Part of a small language model's weights: a variant of SOAP for these matrices.
Each number is 128 + 32 x the weight over its row's rms, rounded and kept within 0 to 255. Layers, rows and columns count from 0. Numbers have three digits each. The size before them is the row's rms in percent of the matrix's.

# down: layer 9 MLP down (transposed), 3584x896, rms 0.0663, rows 2106-2205, columns 256-319
# up: layer 9 MLP up, 3584x896, rms 0.0602, rows 2107-2206, columns 256-319
down2106 106:109100090075128144154111096203085132113098137162155064093206135156114127137095053107178110131081149102148109109172096197146148148163149088124173117163146073091107141112176104091127123162155082
up2107 115:151126099106116087142121145074102140082114116138155097105138162127129145127109120152145078173051127156120140156102122132114148108075095122036112204137119095171134123122075102147140188182124124
down2107 105:135118088096104095126117118142113113077105155114148168124121191191133112068145129172111160142201112238140136164154138108112082120143136148122122154178113177126120115164070143137113151154176091
up2108 107:123119134168067141144159147135093121110157159130120115153190125114107154162139124157090144225153097097088096157083086132162101130127142123145147142152114062112092144112102162124153104115087121
down2108 104:153108169125141105180175098095129093093116171145112160101154147085094192174113117095122152162061139105172093141134098083147106155103153094121146144136142123104156134149162122100116131115107145
up2109 107:109187077143128133173154101065126135205126107152200091132067155096092157134092154167132138090149107085122096134125152138096118139115125121097146163133113139142086110160111160137108125093176105
down2109 103:159090120102171190165116140070085126147093108128110099096150117139125074092111146148067082166188122141130153124111146104135107132158136127107165094116112124165067090152095116161133095171156146
up2110 096:108135100125101117137100124086079086152094157135123168127111122122125184122103133107144127135126185162114190093117142054150135179079129162165146074150145124154131100103114126181148137126079122
down2110 096:160154136101108110099142147120104145204137143147106169091107192101069177108082143115112129098113145069150144146134118123137167050147141112209160108071163124094129157077140128105125135167105186
up2111 099:088140145160171117191088097131124053135162138138130065097130142119048120081139129112096172167134158105118136118156080122147106164108163111119113120115178114106156129106105158167145127093126091
down2111 100:104138116128122148120111116156129172114131057157058192138083097166104153145101113095114145156090120083102106188131130094120115143084125121118127128142146141070152127144060148084118149125047102
up2112 098:059129127147095135116135113117146169110095175104113131066111127080150170194184152155150170158138093155101118137114148114095124126142124147134091075111122122097147138132104138148097158114148133
down2112 099:145109128166089160145083162117090098126150077097133084172124121114205120154165103074128124102160126152055123135151170131134119142122102139168088098117118130174119138153093115113083188110071089
up2113 101:123104162176206133151100061115121077157089108110160191132094097116142120072088166094139128152182075110101127152127099085122159123125113126156139134134132143139158160148171134090138104104156169
down2113 098:143108106092127139128172097124131065134110153106130107125160103170142071069151128210128145120123080133146077105120128097175111157142156119128135142102115100096093088108170108091098101048158038
up2114 105:130154120137127073082193099162150110078159113163141119113064149099141116108149145063117115188123146123139168113168121121116079138205106101128127163149131193212130120103057056108098059159117126
down2114 103:165120099144204099106095126157155109125132130131153166141132117145132192165149129030132142109115139137153148099111108151075169087158136128114100092193071073123133181141137072146132075151124112
up2115 104:101144127105112102102114084198094145090165136170155113122122144165155137110104114139140138103114072129163143138131186130122139087113086190149143152077165172135129119111052119136183089143128155
down2115 102:152207096094174120114171125082131081100177124089130104085121113147140109124138139188145122136098127128110119099152161107055059122084083137123088122138079137182175145183077110132157137171157133
up2116 115:111135121098147115080126114135096124131127172129125050120163129132135090091111144163139137138179101113135113096132139156135173136108085142136126127219167132136110118077130094156109139188082131
down2116 116:085076207128112073110097121073118139184107161146063090111170119097101123126080160117094125131102093127119112171111074181090170098120100090166120136130092134070162108075136115133063139157177092
up2117 094:072096079146081085133098086135163142132140146114141156098113094130086125108075111137168094121132163099066119126161145055155130172168093141154104066119139155110127122164126166103124116100128142
down2117 092:160155123181065127158099134098124096140144153221117082148100145136145056173128134158098132111166106114098092106151105112148118130130163154120125097111104158082141089111153079121083137089109109
up2118 105:190147114119147101112166147159177131137117166109104110106153133114066121125105107062112113021093168128171101122066167115171096123115060123130196084083152152105079108183131143169105140134134164
down2118 102:142144091089120125139152112054153209128132102076171173029126094137179109095142160067104066093132141182094180123127153111110142090134143109065121134164151177092095111132139163142116047154104123
up2119 092:102124113140103095155135220101108154115101133119083145140102135132088119139136090095135169109135068118061117161099130095151165094158150086058158165106115139106111127117165131161089131132142129
down2119 091:112130189112069139097092168133126141110122137162110141137077094133096140082137178115134049129108088123124116095115148084141064154125095124100191046126144133159123064072120103191064145123140143
up2120 098:077154176161122130097131118136130134107145117115104131144118138104117125092109173110142086142130147106198073121147098106151086163137100146172182122148101123135161136097122110102168009118172048
down2120 102:094074146126140101183073140154107055096197044136168106147187132160115147129102137118088082127152132166159146138133145071111109163168149078132071118082131082128140106095115095173132123129156144
up2121 091:100131093151109113113220142093151135151125113164140084142138075086158126124110173169116120136142062156129162145140155074174179143114183147138154115133135111105084169066099180158165093143083085
down2121 093:098131075120093133117074074155145119081093116159148102108108107153134152104141110097099128094101126193124196100128163134071179116150131143137108112135111135122132097110127118100140127111104049
up2122 092:146118139125132178072106125063148108065117139137089182101154163095151113102160136116106105155147167124113116123104158138089101135126114145157192154081116120121141142113117068084088147103152070
down2122 088:103154121151164111140158102082106136161087175112103077192118094086124103128096077165117110134126130111108080144110104150131085162164100114126168136127138114136143090111148099147149101142143117
up2123 097:087116114143124121182148128169112190111140115155169179160065129116121159114135051178141112170164143130151071109143140111121095046141136156173123081079143151225098128155174161173131144099193144
down2123 092:119146122142107152103117095088134159165122103134121142163145160118115129177137108106102194174142092099162120121101115192201068112080065141136081174070157109185100126134126138153124056147158190
up2124 099:105130105125130096122155152136156157100083086093170141106131174156112146133188120157075071184093151160123114152134125140144189158122149082113137146131076180107132132081074103129096111158138126
down2124 101:162063096114144110119112135150092109078130220138081159164072147075092138102127185099093134076147153132103139097106104129156162103095084134134096112103056092132076198120157145171165136154156142
up2125 090:149129110105114084191094167127091125150116066140129090124151130088082119100126108121155140114141141165138113106116102139143117118111097122139060176125151158083122095082116125074207113142145117
down2125 095:135135079105109136149132112131139171111111188130096121153100105139181118120165125116047110102077123087175213182088140202134107127120173116147195134098121110115085110139136099118097112141128069
up2126 106:108172122075195162093090137102058156077130110162169177119077119063068143107062106125139120121104076107126108138184139172137132089106150107134122120131137135106112139136072107133106103107120111
down2126 104:138136100185182179132034161117110155135103114098095162174136196139184150082145105129137102190112052158180096104144164121077127112116097083119166200081104105080150112107119105118123186167095113
up2127 090:167130088154192115180146131165082126158173164140113195136136184145122165142155153121124107135161102163151141093149151142139102182145095139067178116138131161141135104152173125104073113138108145
down2127 096:182095059180084084141176082125134099113128194107151141120108107114128161142122137175123114083127170122148142157125136154089127156102121172066136160076136150122134122141178127095112128135132106
up2128 104:121128099104108088086136121100136163130131039127118170071076148152083162077100183130116169152115148147142144139156161100102124120128161125165137132130122177148114170061100141149171116137114092
down2128 107:160118154120124120132151172131084206131131119094115109071104187157124130083172103144124143117099115151120098094097081085169118164137095151114125120149091126128092130137103161130122085148132153
up2129 106:181119147122108127131195112119117091157114042107129147133120135082135145061119162089158140199136179163118154142207100134126050174139128067122149161174117177115124099147127108079117128097140050
down2129 107:078135062124165104101125116124173152152135094105181119071095183176175106075180202149137113103141136126132093147165101149102229142074134126125129123127094194163057118122114085183097153094155128
up2130 096:102110125125153115155179128135128114106075132082184172162068154168132148218095148134153120072152140153094129195092135119120141148178087162150137087120145126115128142112148146126143074103137129
down2130 110:107121123088153135117111126161134163110151124079139130206108165097129150133096075082103136113094137179115130179133170149095149121108134142122121192117126105082120147159126092140092144074136128
up2131 116:147138076112153200162082148118091140130166143100104141165127120088109131143107167147102106078143179130058146122086157069136159076142114162132155081149107146108101146156097130067199147107136169
down2131 093:142220117130107157092099058140164112163132127125109109171109091141119155164118190135134132115140110136125150091108090157128091078135147154117101144125112098105176159174113130154139178163092143
up2132 104:123143117053138112165124134137138142138145153141185086149087148103121140159107169154170148105147112158117113112090153183139117096109130141153145101120155136147133181035188184123134148122172095
down2132 108:068088139072124179122119160129104148133087133151138118134132135097106081147148144086163124109120115183184155060091095127149136103115153100081147064168122155147122157108178129125076127152127148
up2133 093:172119074190165075144138097107144095167144078127102109115154154140112115139089075127162116163122102132118179114105125121129116124178105120096103162137112145139136088213121121110078159072190135
down2133 095:119124137043097115143189163115201112097129114097148153154120125113122147203101112136132039119175095085158129099041114094121085085142101118129154053124111076143067139145137143136142190118126068
up2134 112:121093146122165083161135134163075132165132149088213144113127206056107119126152084071119137139155118101154105173142096145133182167138126082149102108125082146104116096135137135131134106197072098
down2134 102:163090100082169085081147124115094129157092156169207143112164092071092105145160128107130100150134105108167121095126188100092181186085113131155103080206135099138124101103085081102140143153104128
up2135 099:114108149121126107145163139161195104134150158137153136115133170171130114125072135127103143139158078100116113108167204097153076167170091146183116097093126110129140153145167164219103099128130164
down2135 108:127153135152165147111132107097158080098177099122104160140101090102115084118107121138201148124127124155136154118049120125150101073131135165111090115156193154096122111140112156070126179150103102
up2136 093:129129104132152139112113115105153128137111115118145096108122114111144105101158126128170128118171180098122095184099144158122144152078102209140112095101119134156150101146070069137072168094115145
down2136 100:123136142089088138146094134108061085062131114086131128173086097158159090120134133157196126175133170095021121124083188149115120159138092194116081112107089126180148118117070108086116146126153166
up2137 107:141199085154106153075215135132113161128096116093163144157104121100165113138137142160157159071145104086097117150105152123131176120211105089149131170138091124154100109111079164127187119146160125
down2137 106:103164104165107139110144103126124111113121067136138151085178093156182177147169104123084163149143111150114093191132085181084110109153103083086121135139183133129163138110090120143150163139114144
up2138 091:179132122116113099128126128127143109158110158073193152143098166197156164047124144116147100148158188147156136110113147170106160118157116087161138075097074081127122131133079167133165179110122167
down2138 098:145064141174148120152126103153134171157061196113096118074060150155078101105123112160122120131142092130157125088144134103112208185130160084089153111125106124076110104108138097124147134112112154
up2139 096:118119125154118116141188138139097137143132134122171145145127108127140136086141120114122128145077091144107119189169157168137076151119136094157107126173131151131149117088132149084121078130063150
down2139 104:138157078149097166167132137146074155153135146124141158160075135110096116163173126118180087137115110125044161107112146135029119130106161192125170115105114136132156157169088120097170117149161176
up2140 100:156023114142149157053149140110109120127110102147126150066181109142120111160118131118172121197088089133126115092063103161151104095119075091141126179154185097157111105109137119179115109151093137
down2140 099:124083169133058136141113121107191160153076157126115129186098126096128109141124151156124166162105148087051120122076092111117167149157157119065041132195126122129149097125134113111112118110168094
up2141 097:140059140168138136122133151098087169117089130128100142144161201061114115110141092123130187131153122086158162118148182152151103149082158035156106116099131200113193132155111136181134163070069120
down2141 103:174138114129167189116107127136126134075070109115157157180134190076137136119084091184185172174142061094096130079092179186130115083144141091199093115173126223161148143185091080110073112120155101
up2142 102:110103138073129130050136124111135136096107142165174108167179159162130160103153092089170128122090143109093137085130090132123159078126113142100178109059095086120162160091111119114164161173128153
down2142 101:150142130089128094067143077127125117180141130158163143176100111167163106163104109115137142169079132147149114162153095101153135161121097177131166118085095081129083206084113085116167134061133082
up2143 102:171155135129133149154127175157109139207141184082124099105208150107048125187144122134164072152142105160118104132104133097128133078137149145156168107089146125192127125128109070099129130074170082
down2143 097:126126197166131105113111170136127107174107106095123071168192159132164139110098123126097143165156098122127125138142107192137099151077143124142143101178073123118081130134123146138164095100159088
up2144 095:151109133097121128176195142214116129124137063108163083105146155160151150144068128068100202143124107119099072162110127119147114142130144154125181130133130131092108142101233154108101168109096172
down2144 100:086166167155181158112061140144138107111174106114061057190139090111105108094135131133098147175136135126124092105135102151146091086136078137119203160119120117117125170142113068163127076178163084
up2145 104:090163108123057121122111169115163099131114083124123145144135119141123085197090135098145118125045133114111103124068112119098161129127101125158143140132118112132125175162124107108126140079141149
down2145 091:149077167096145137120095155148129136106130053149154132112167094056129144070054108124122057092062112117055084103083133136126127114141174105104104087111081140164150126074099159091129183098102151
up2146 099:099148185101157158136114150168162111194119172139101078164164116138155099092098069127134184157176104140042117157085125193112110114135115111119173152118075122120071048205122140161126162097111116
down2146 101:149162088208131145140039115198134102107098144122123139218135057125117099117138131125141199198111159126086178104103093145152089182145132085192053134123154133203142167073124131174198082147192132
up2147 094:146095145108122098116086184172125151120098111188188114126138065120198097083157124068143095105159107036074151114146106141111101132147128105106116056186082117044094134158080135086114106135108072
down2147 093:122085153162169125115140113150085171126137082151126086115165114094151127164039121132143140143124111118127108095159176090131113106123101128106109123140117168115153221146141076123185129111121143
up2148 098:148151162142148127099134169141121114118168130163196192076162112090199134080120120106141152114055114091118225137077157127165167115123125129119150156079111113124107148132136100107117117143093169
down2148 100:080146123075139185120061078160122119112150144129179118148089160131163086128101086118088067199176123127118165175089158111156180102074072145114145157044126134089124107102171075152098123097112122
up2149 107:119129120125195096101151116107064109135124150097121157129142133123148141118126120120131124111086124148163135165101129153175107037151185153103123144178114125161133126164182155092107118150114132
down2149 099:102173112140137153125139090143123142079079140144121133104152114090116130154168162178073093122169095087153132118096144107156104054107118147118156166052129099137137121183127112134085121121103114
up2150 094:115142166114151091126163088144153123111126097093134155155103148095126170146131090114164129088118123148168168065124138101095069140159126165151123147068110115102146157100156111126138121143151131
down2150 094:112152113118118129195122140089119153133116125149097067105176122136084110091140154155095147105115137164148180130138137148134146114144054169130160128111077143176114078106114127140146114136170115
up2151 098:140140115109147115104102125131146136150041117170096116163176139097160173123091085131151139132114159113164105090108177156129085127127121119124122059162166167097133101151098113175171148162044110
down2151 100:171164120130104073104139091165160094121087121139120106167127143143137101142195204203117132133154163096181094122141105077078173125143140155163112151095144170107090098204120121164151186151113093
up2152 101:157150134122163098143138161100132142086133152187136116141154095158130096059156148095117137148146093128202180121096105058129159137131141130107180093152113138125156207117189177154174139137172094
down2152 104:160157189145132150143121078200111136097148152069062130118162120140126151110152150154109157156095104115120126168084117147131163137125098135106103110078135141172128122158126128189133140132145184
up2153 094:117171133098126144089119142133136089160195123133130137125147143137142108167135131081121148117140134122130149135072175095109132179181184155077107124147144133119149090126081173127148128107169133
down2153 093:144141133130152139154128112113153169149102146132128119045127081138163148138144092122174139155161131093144155141117141108140082154114236069063151149150090130118181063160184083091171102067172121
up2154 093:121082097199120117118150123064097135126145187146116113094121170108081121113173170093131142145131117164134073105154155142158135149107136074153183159099172088176112123186157143096076145142146180
down2154 092:099110140096114168057089045086118131151124125129130119123138130115187150126108171137109056059111160165126094178128086105150137084129149136184124120118167074142112090135122182149151082107129156
up2155 102:173080085175123096157102152232154141132119157125151126107133127093163094146110139127142135116175162176151099108178133167109097131076144124112098155131162144079147189157162140124099122127134079
down2155 097:119160126163070182182133127131128149151121154101119106193104138095156120106146100130085146136149140144119094163136073117154183075109132088064085164200130100117067110098131085107167159091163178
up2156 091:173117141151073047154154137120195152156094038150151043109080227145095111158122184120192114175119157130180115147097144135171088129081139126159126098115142144124140107110123186127162111111193145
down2156 092:081168066178167171101128125118199145073173103117099138139123110153086091117053069097104078077130165136128132159156119123089151125127144095095144112086144102079081113074127131139128149137073126
up2157 099:134121195189122175077162115162085054125110167162124138123108112123153160141118118132152100136100134133181111172141190096121129114131123150146083081141122095135119166137119142205173160147089116
down2157 105:089142114200142147166084125127103129094182123141081081138098179050157116157137115171109180120146140161110106170111106064142146115104227158075089159135125108189128083129095130147142070181109098
up2158 100:081138170169106098147086100160135131151154097142107143143082099122121169182148083042174095132080139143082121165058117145121065101087071153125194134049131150090091125089116140161133110140106108
down2158 098:089178112163153106123122158167192089144159147154138158113157105131094123126136101160157077129126169185113159059059166140123180163176109125128131102122135085116131100121151137149166162102164103
up2159 101:118124128117067113093107117082145115141070236113117090162084117117116182141120105160166145129122141100093109135149138071105129129162115118140160114145098211134106066168051083155067091120107103
down2159 102:093110185123068161103115118121094122141123108151203148130117102121078157122124150127166108124112092157149063155124122164066130138085171160145159080139100137203132140120127085141165093125109141
up2160 097:148126107118114168121122131171121134149102130155157077155102136117153128151084148172194113140127155114134176097195112079132105131132054127228177162096172135171130185144109110132110144122147136
down2160 103:103109137085099093094174170134138157108102123097171097161091129079089143124118120070090063090182143095154104151143148077173134158087112168095133129172047143133139125109095059092125095098117135
up2161 107:119134154128160200171034114093113167128060127154063130157070128137128095080126132180187095141162095093167170149162118119105169107104136193098144103090112142129144162166154161164153150040126114
down2161 103:110130213088139109102154079153130121124135102131130125136120172104134073132075106083113134099143109101105111112160126142119150131105148140076135115124082143133214122148166086141122103220114150
up2162 106:101110150131081132147167096126088129141105130150145131149089128117171157093115116157144110124121152119091189088142189103122094141147131141098102124189183113073101117027143182155109154143077151
down2162 111:145083116072111092090118095088152156148108093146071150132117087162068128058125100137151154125125154086175124120129132169120098169176135106112132142124107063117083155116098157102091150150134141
up2163 092:155075108161088055117146127166158055163106147076127092077076129157074125095090066120125176141154135089145144107156120129174115127106113130125183096082116141146082134135154079088107087087133145
down2163 098:143171136136116137109140104135127096119158073118093130087145154090149145121165109137128136054096070150157190120120117126137174056092080123110043149151093094090098158152152153167174179123113160
up2164 105:119122116131122138148123087106129163148125163072120150167160151162133163130109109115127122176155127135162081167090087096201080084152120154103148066147114150094107190117095132136193141147111177
down2164 104:119113084099044098134154125115161144144085126141130134153085154144154114161096083129178144153121142112120107151079091133126131128155117150123118103155179125146092168129103208088111134080064124
up2165 102:126183177132114149133092108120134205126101147102179117122200106108144168121126121117153151167132179123161085119118119139091101141148112036112111105080051216149181154077202126154094120098101141
down2165 090:120100120099152134070108142128198067111187072189108127178137141150108115170149133109120098099088135113084078122130186132107157164145141139163105096148096111128104167237087163133153122129144153
up2166 100:179139114077148148184054133125127106089144143077113121165140122115088085149160209168131152131187120137126087117124131110085166123091087113158091129106123145132113115164178145161140165096141107
down2166 103:174137100170114067116093069084115136135127117128107149136125146156135117159146121067174073093152120112138125056145080147134133110125121157155047132105084109148116136113121145121108121122140117
up2167 098:155101090140157186130097172109072091095148162149161070102135194097122134155168107149082109126121127212124119131165146165111139158138114156084135216089133195180191118121117095155074103131144068
down2167 083:142180123148153133126199189161182087119087135032130132127129155116137140049141172156125131140132127149172112088141118159113130043146188117112160090170104116151151197164135107129128142141085132
up2168 102:097151171146174200157100154120125065111110213116172168126048181124127130135111081110114147120211078122099111115119167082135139100154102154151132127156126121085141112101181175090097101145124118
down2168 098:136130121148146109153071146170149171070123158118117125172109102126146151125103139138125106077033163153155167096145156133138165105179150108059140130053154085137149144096165125098108128120098113
up2169 095:150094147110177178082139192186158155122099120088122159157102139094138106093119093083104067114145131109155130134117147106094124105160125140139114104173046173106136153137141151113140089135135145
down2169 092:127155128108078143167147193114161109142102119121100091156133140107165100104107097125124129120116110128141105171135137136147088154198135102080123188177165086116132103103072119147176158105110123
up2170 104:165118166107207153135153104142116100126160156138119123103135147144106128121149110114122101152136078125145115133135125088149165110208090151163155066150087169107127128071111197102121135127138166
down2170 097:161128115119130114162088104095149100074076150123138176118135169132163113149111120057097192068222104086094084131166184134117157159100132175153086157130154146137109142088128076099108107154157139
up2171 099:111093132093123110157134086143115084166104183137139135165065137139171076142156122086093164098075148084127117109095166127094106119127133208101174140218123066170117134178114109179132132106149092
down2171 105:129136158144202131138124148132134068115102138132113173114104082154169159157155054098136139125084118169065079119161178061167158122182109118141132131147175154164144113151125061173122118147207156
up2172 107:085159136102046114088124101070101135098093165130127155100143146120162146162144099143130099083122122158125112110136115128188096126140159169129097148100107110191109128153133128099123113090056115
down2172 105:137129149086138160125121110115062121095105182110176123127139099165149116120150126079140137104161182143118103114099098137131141085109072080136162085194125087123132130086152149138135036128116142
up2173 096:158146132123165118138132111098161148140170143156156162147162141077185108148095163138144157126153174126133126139129088126161080128093143142129140117147189151146153061165126113150059158084103131
down2173 102:144150185088141085163087153138094101113084160137158157185091149136080183117083114145091173109132113128121181117134149111134106080119172114112145184126156094126118079148142177133135192073128107
up2174 091:173100067078120104127145070069093119132139088126196127112099121120138096067137149110120128090159217118152134132082159137100127070154158148176135140158082135126115159149113151070123195119135116
down2174 099:087126165121127125171216127084143142069187117122144168176115113123159150119185124140061125083095107119135112113106146099114139174157124130192101108122078150174146118128095134126137116099138080
up2175 104:124095218077124162160105105184143126188078164100062068118152121145136128102129149189145104131176156091106144095127149091109098106086142205130082131125136106121106113117118132132195097081168112
down2175 098:149088112106090132124151102143122068118119178116172139161147153091219100159105114165117131179129141077130086111114119160174104162126125124152117150185154043168152133138144163122107098067123153
up2176 116:145091126101174117159142095102130096127167147187126123133119124052117121126113177149085140107113201144134185075159171100118153109128058131128176104104112111122100115189112127112120145141122102
down2176 108:166128111135120171115114072133092148132134136163136153084096157176065189150150108118101181109119173182134142126162148152084162134130120189129143107120112102120101131137164105105156180171088102
up2177 096:189193096139153130080186116088131144095090092179165151100131105075136060084128127116162084105141150154119106143110155152106093097082095155124160124121190117153127102163102122153132173139110076
down2177 097:109163099150062142183085186182084167151165109134222102117143112140160143185117153130118128161150170162130166166151102162121107111115124102092178171095156134109130160089111137105101102097104161
up2178 109:118075191148098110133138168106127111094129093160069144147110110119102137156125094148095152131109170112124120096148115167172071127124147133144137079180064108128135162140117126116113124135151158
down2178 105:084121176137104082097126156115135107139141153186145118185129136079117124117132097162135079157132100148086081067102148158116145121076149157122156102119129107090144154118084117127137091078086116
up2179 125:126166167135100111099118140121089147150097159163124165147090132176133086083118104157118059103182109089151126104175210186110124079086113183102147127128134090125145136109082079150126109163111132
down2179 100:133174114098150147141091122128127115097130096144108164179073116136067125136131142124082065103114106143139086106119157184106105077103107227071061154125111068092145105097063095110139203163137103
up2180 095:151117068122087127166106138159096159140111164125155146130113107121158145110140077140092143207136129135103148107110151153093132210118155111096137135181129112179119128102125140165157151145067128
down2180 092:118110158112159058132117157138143097094135099097145119209113090175157186096159148148123050192154078066179140171135137076082120080145145055152116096147137142111160157115159098156138097136079115
up2181 102:088128077157089147143108119115144100102174162132137083118181147095148120139145177139134122131095127131103157165118118116101113153080115126162253108091070103100107139152122177097116148129103131
down2181 102:091177133137163101142090142145173153090106106099153131136171128148156132169085099122156169103147107124003099095113116164120121122063114116191142176164119090087162115149134162097070106129112139
up2182 092:176159116137126107125074165104122114162132082119120155116143145149049101110124155203138156116128063113106128126112152121106125183105154126175124144130161154109120137192064120085104157135131133
down2182 096:188160103140109140166113124085115114074109103131133115071170104125130146149166081105138090145117093160093097088125072142098119069114155050145161066121149143103115113166113133118119110060062140
up2183 098:082122187172112115093110172161178104095122080162145156127123157182105144110154127155067106098092144181135108109107117131098095093148113165169170151111136102166095105123165158140202153096176085
down2183 089:075190112143156110107163076099139147131136122122113119099118108167120178128104123151141119176130118074154159082150135127108080091141095151092087198128079080131134102078130133134093121088185146
up2184 102:104126092176147124114136127073125113159121203131082140192099159101143118192181135088152149141147179105086168093142150084160152079140158147069138118145145070101202133111134092155125131076185159
down2184 101:206081106132109119133134075099086107113133162171114152111098124075144129147090133156177185178152142108080137137089157100155102150140102101074180097133122102108137091101157086121062085104073143
up2185 097:104139154104088191135135149169214155113138135057149163104081147070115069174139099154103145119082106096128073098137146106116139151125136086200111155124118148114157180087150128106103104119076149
down2185 100:073182121087139111129188163042097131122130129170141086094094094131081130103121177138153120174103141147117114207135128102118189070126161107035093139157142065107118146136126110093135114117101115
up2186 094:175093148116134115144079131070176072146139087137161120131093158136141198120145170067092159116090179126050118142161093147105180148121113082162120108134180104163133176107173076193107173073136116
down2186 103:078189134180107142115116143133141114174125110107112131111145104077139127099107105086074106146171143099127132136145165093160127178137082084134178081130089100119138141142131083123115183120115145
up2187 104:186198122126105135171140116068122122135136156170120093109136167109174143178116118097145075088145169097121123122163159116139126123062113169159138175128139126135108145119123073093147119078146160
down2187 098:136130101195092091094159148077146158152103142104100132175157170163125078138122075159118092116127145135104059128159117124092135151171126183097089095077130095130086166139121089115165130119183126
up2188 104:156160092122116149091111106118101190120127118082131118125156172177150115134113117086134112089116094102140057078134138164095104127081123163101143224098122158142173190137117134114113056183143142
down2188 097:145028161130103132155140123068188123113077162148164133108139089143118128108134164141130058120189121158136175149126104160132173054074110159171119055102111146145056108148166179129121123152112105
up2189 106:089217142122116113120177148104096156140116174155132115117156137151120129097144108108167116109152129099047189132095139151150146161128144151121182162111055098035169113088125157117137114085149135
down2189 098:152111143123102125190147163120097138113144131111095080167165130137122150114119077115114123046108132113077139147131158086120129176121071117077111148108119116079092110075074079165109053163165068
up2190 094:145083172168085114116119154084149129106080146095140170128150152127058132102115090077163134110137166188121136159115175113134115124107117162172103120119150120113168112108094081128154170094100149
down2190 101:133093156122110124093156186083119108191076103055081098183154111124108060115080119136129153093122131156145146138095169150085166107094153090075128121197137136115153081128162152154178103166133073
up2191 100:112115079127101124227143150110145086144124149132146100072125090165107084067101168126123117137073153126176117049164146135102108152109096032137101119095109118130143104099098140132132069117100160
down2191 103:146141071134151155089140157181154155132144147053032053098140141079116097163176088126136165114170149135034157096147127112128134120168161112132147117136120170116104150128131108167087156148104136
up2192 102:136103091122154131084160114087129161144091181119106135121121173114169089162155063096126094105113127118163115150135156166121114144114115162066183111114169154096108165087102120148131162114093153
down2192 086:122125131074099108105124157085075132111142127189077200043124099136130137160162082158154158152202111150131163097117135148107143152134152113168098194124132097141165104136172083116096021104163124
up2193 102:143127117132104065132067141132142153133123101192128147175157116137176111104124163094108145123119137151124154137139136117081146171124099159104128110134158138152126122149103134174132113106103115
down2193 098:174092122133080178091110091097166135063153104148137137164136177167114124119138122120073136192162113112199115150076109144117136179159070068144171090040103049104188131157090176181187162152133168
up2194 107:125134088160190137121110103126133096126117129144117127075136065105178167176117067188122120142133107163134064109112131156144122144120109137138159177100096081165164133078183072110153098090101120
down2194 100:126189116168120153180144120166078172119148086146143139132100127125167141107121107146089101160144087152074131209125189157112204135202103170145118115164112111131123135173164130104174083082154140
up2195 098:092106117129086098096183152150136121195125152129124098071144163120148105118179119116147096084139157144121175087138148090090155121174074074090120161140158166129100118096113150157151151149137137
down2195 097:107128150147149129149094178139082106107118139082165165104112109148098161203095058174149131105201097165124110183127109096084140156145114182195117168116143152089080079167094122143086102120101140
up2196 095:120102113130172092218150103098128158163159113153087060106127127134108114143096131115115093175123137155141096089112137138106115147146145100115132143131120134109072119121120137164169175104175176
down2196 096:090131119041092140156145059101075137051096127137112107123166103132122105178182127125138099101148135091092152120128154134147151137143130120161181090145140102160091161131122138161192176140132159
up2197 109:084148092113183134139084109109170146125202149147135149198108068083133066097196110149165163132146095173138114133074130116113197038112115098181120077198101086098195146093128164120144140103129169
down2197 101:078125099158087112157117175169184138202105127095158105086128182118141075119067033134105073178141097153196155129099080160144095111124125080131175118109106190089137167133144150137126129208116113
up2198 094:118169161140148129126091139117110145084087158130075156156070152119114108077109143131145094108160171101104154145170169091168120107128123044127163145129141159152107094115123137190111147134147156
down2198 098:143104123099186070135143154092152149122097105077149079092090133143108151147115096142146127110098115135209113106131113184105079103148091128165185090077169081155144135126167110165170088053141095
up2199 100:180120118185161079103135122164054129132147137125190187136071087054093111102169131165136133073074132118054143100194118134155097069065109159090118112084102141103157078103108123053108097142109080
down2199 102:157118097132105147225112109135116121159106168149112137112169109169134122113158089136190112124185162099085148129078160112166107101111181104176197077105132137159171099084141147114117100087159133
up2200 108:172135085081111141093150076189127101197078181175172143153145119157136126104135132135148106115142164113133118183120158101142074159039092132099110115069118126113155082116103118137144182108207112
down2200 100:184088119118161161094139043154115151156115174174115142181172136093144166111169136135114121115196138117175116160153072095157066147063112124095151135071175083074131148078201092120092130139141113
up2201 098:166161096086134089138194126138159118108134202088189179149195116107128129122124120165135132085162172150134125160173132203165100114173149138175152128096091077053166127174152074196168092122066178
down2201 104:119132111089132104106165076078143149105114091146117169166125124063064101160098118118160193112140115074049185152133132147107160105088135145119152113135162158122080088108157082099134131150117141
up2202 097:103095167138179093121070115153138111152152121156158134164105120118115153087119143130112169167113097178220110127074150098072149092098143057180139171149150143122080096112165180125098141132109149
down2202 106:071102163157142126135085104101055109118111094145162159177165081123127101125122122072137107089185121128189174077139158149144165117188162115135091127133114126121126113145058165113087130109104098
up2203 100:094111085108148156164146108172091107096123140181134152131114132115132144091092121103158100113121134191084154145088151107128157175098037099148150132090184064076112148207122219127128123134155158
down2203 099:115120098077152092048116066092077128080164186117081117108145051142188095144131107127144158125160113120148122136147124152168138130171125072120108107150088137149057120084083156135096216137175119
up2204 097:118120146129151092120067150154087164169165077170111137189142108089115114136097103055118145062131129083116149115104101106119144127100147159170151088150148105141109157139136097140149124087137138
down2204 098:168118125122149186165093057108146147101101155149133120127152153154099135089127120215109102103104113158162157103129118107154213146173161142112135173165107185112121130093164095106125128189138059
up2205 097:107108154072147043104093104128150103139148108098132146130128117105198099070133165124171091115070094143125099152087115154148092080168191170176134167143174086109116142109115149181088113071137146
down2205 103:124212072157128167090172171130144086168133145121107087095126083131129103141162117176084085083144140121120108136131096121156135206150160128134162151139142139088127181106109173128176077146112118
up2206 102:124143125161142130099117107157109114116142119179124083179148153131111137144125132157121159172106092107146103204032133075103177171160151184144188164191162157137085117096157152182121139116051122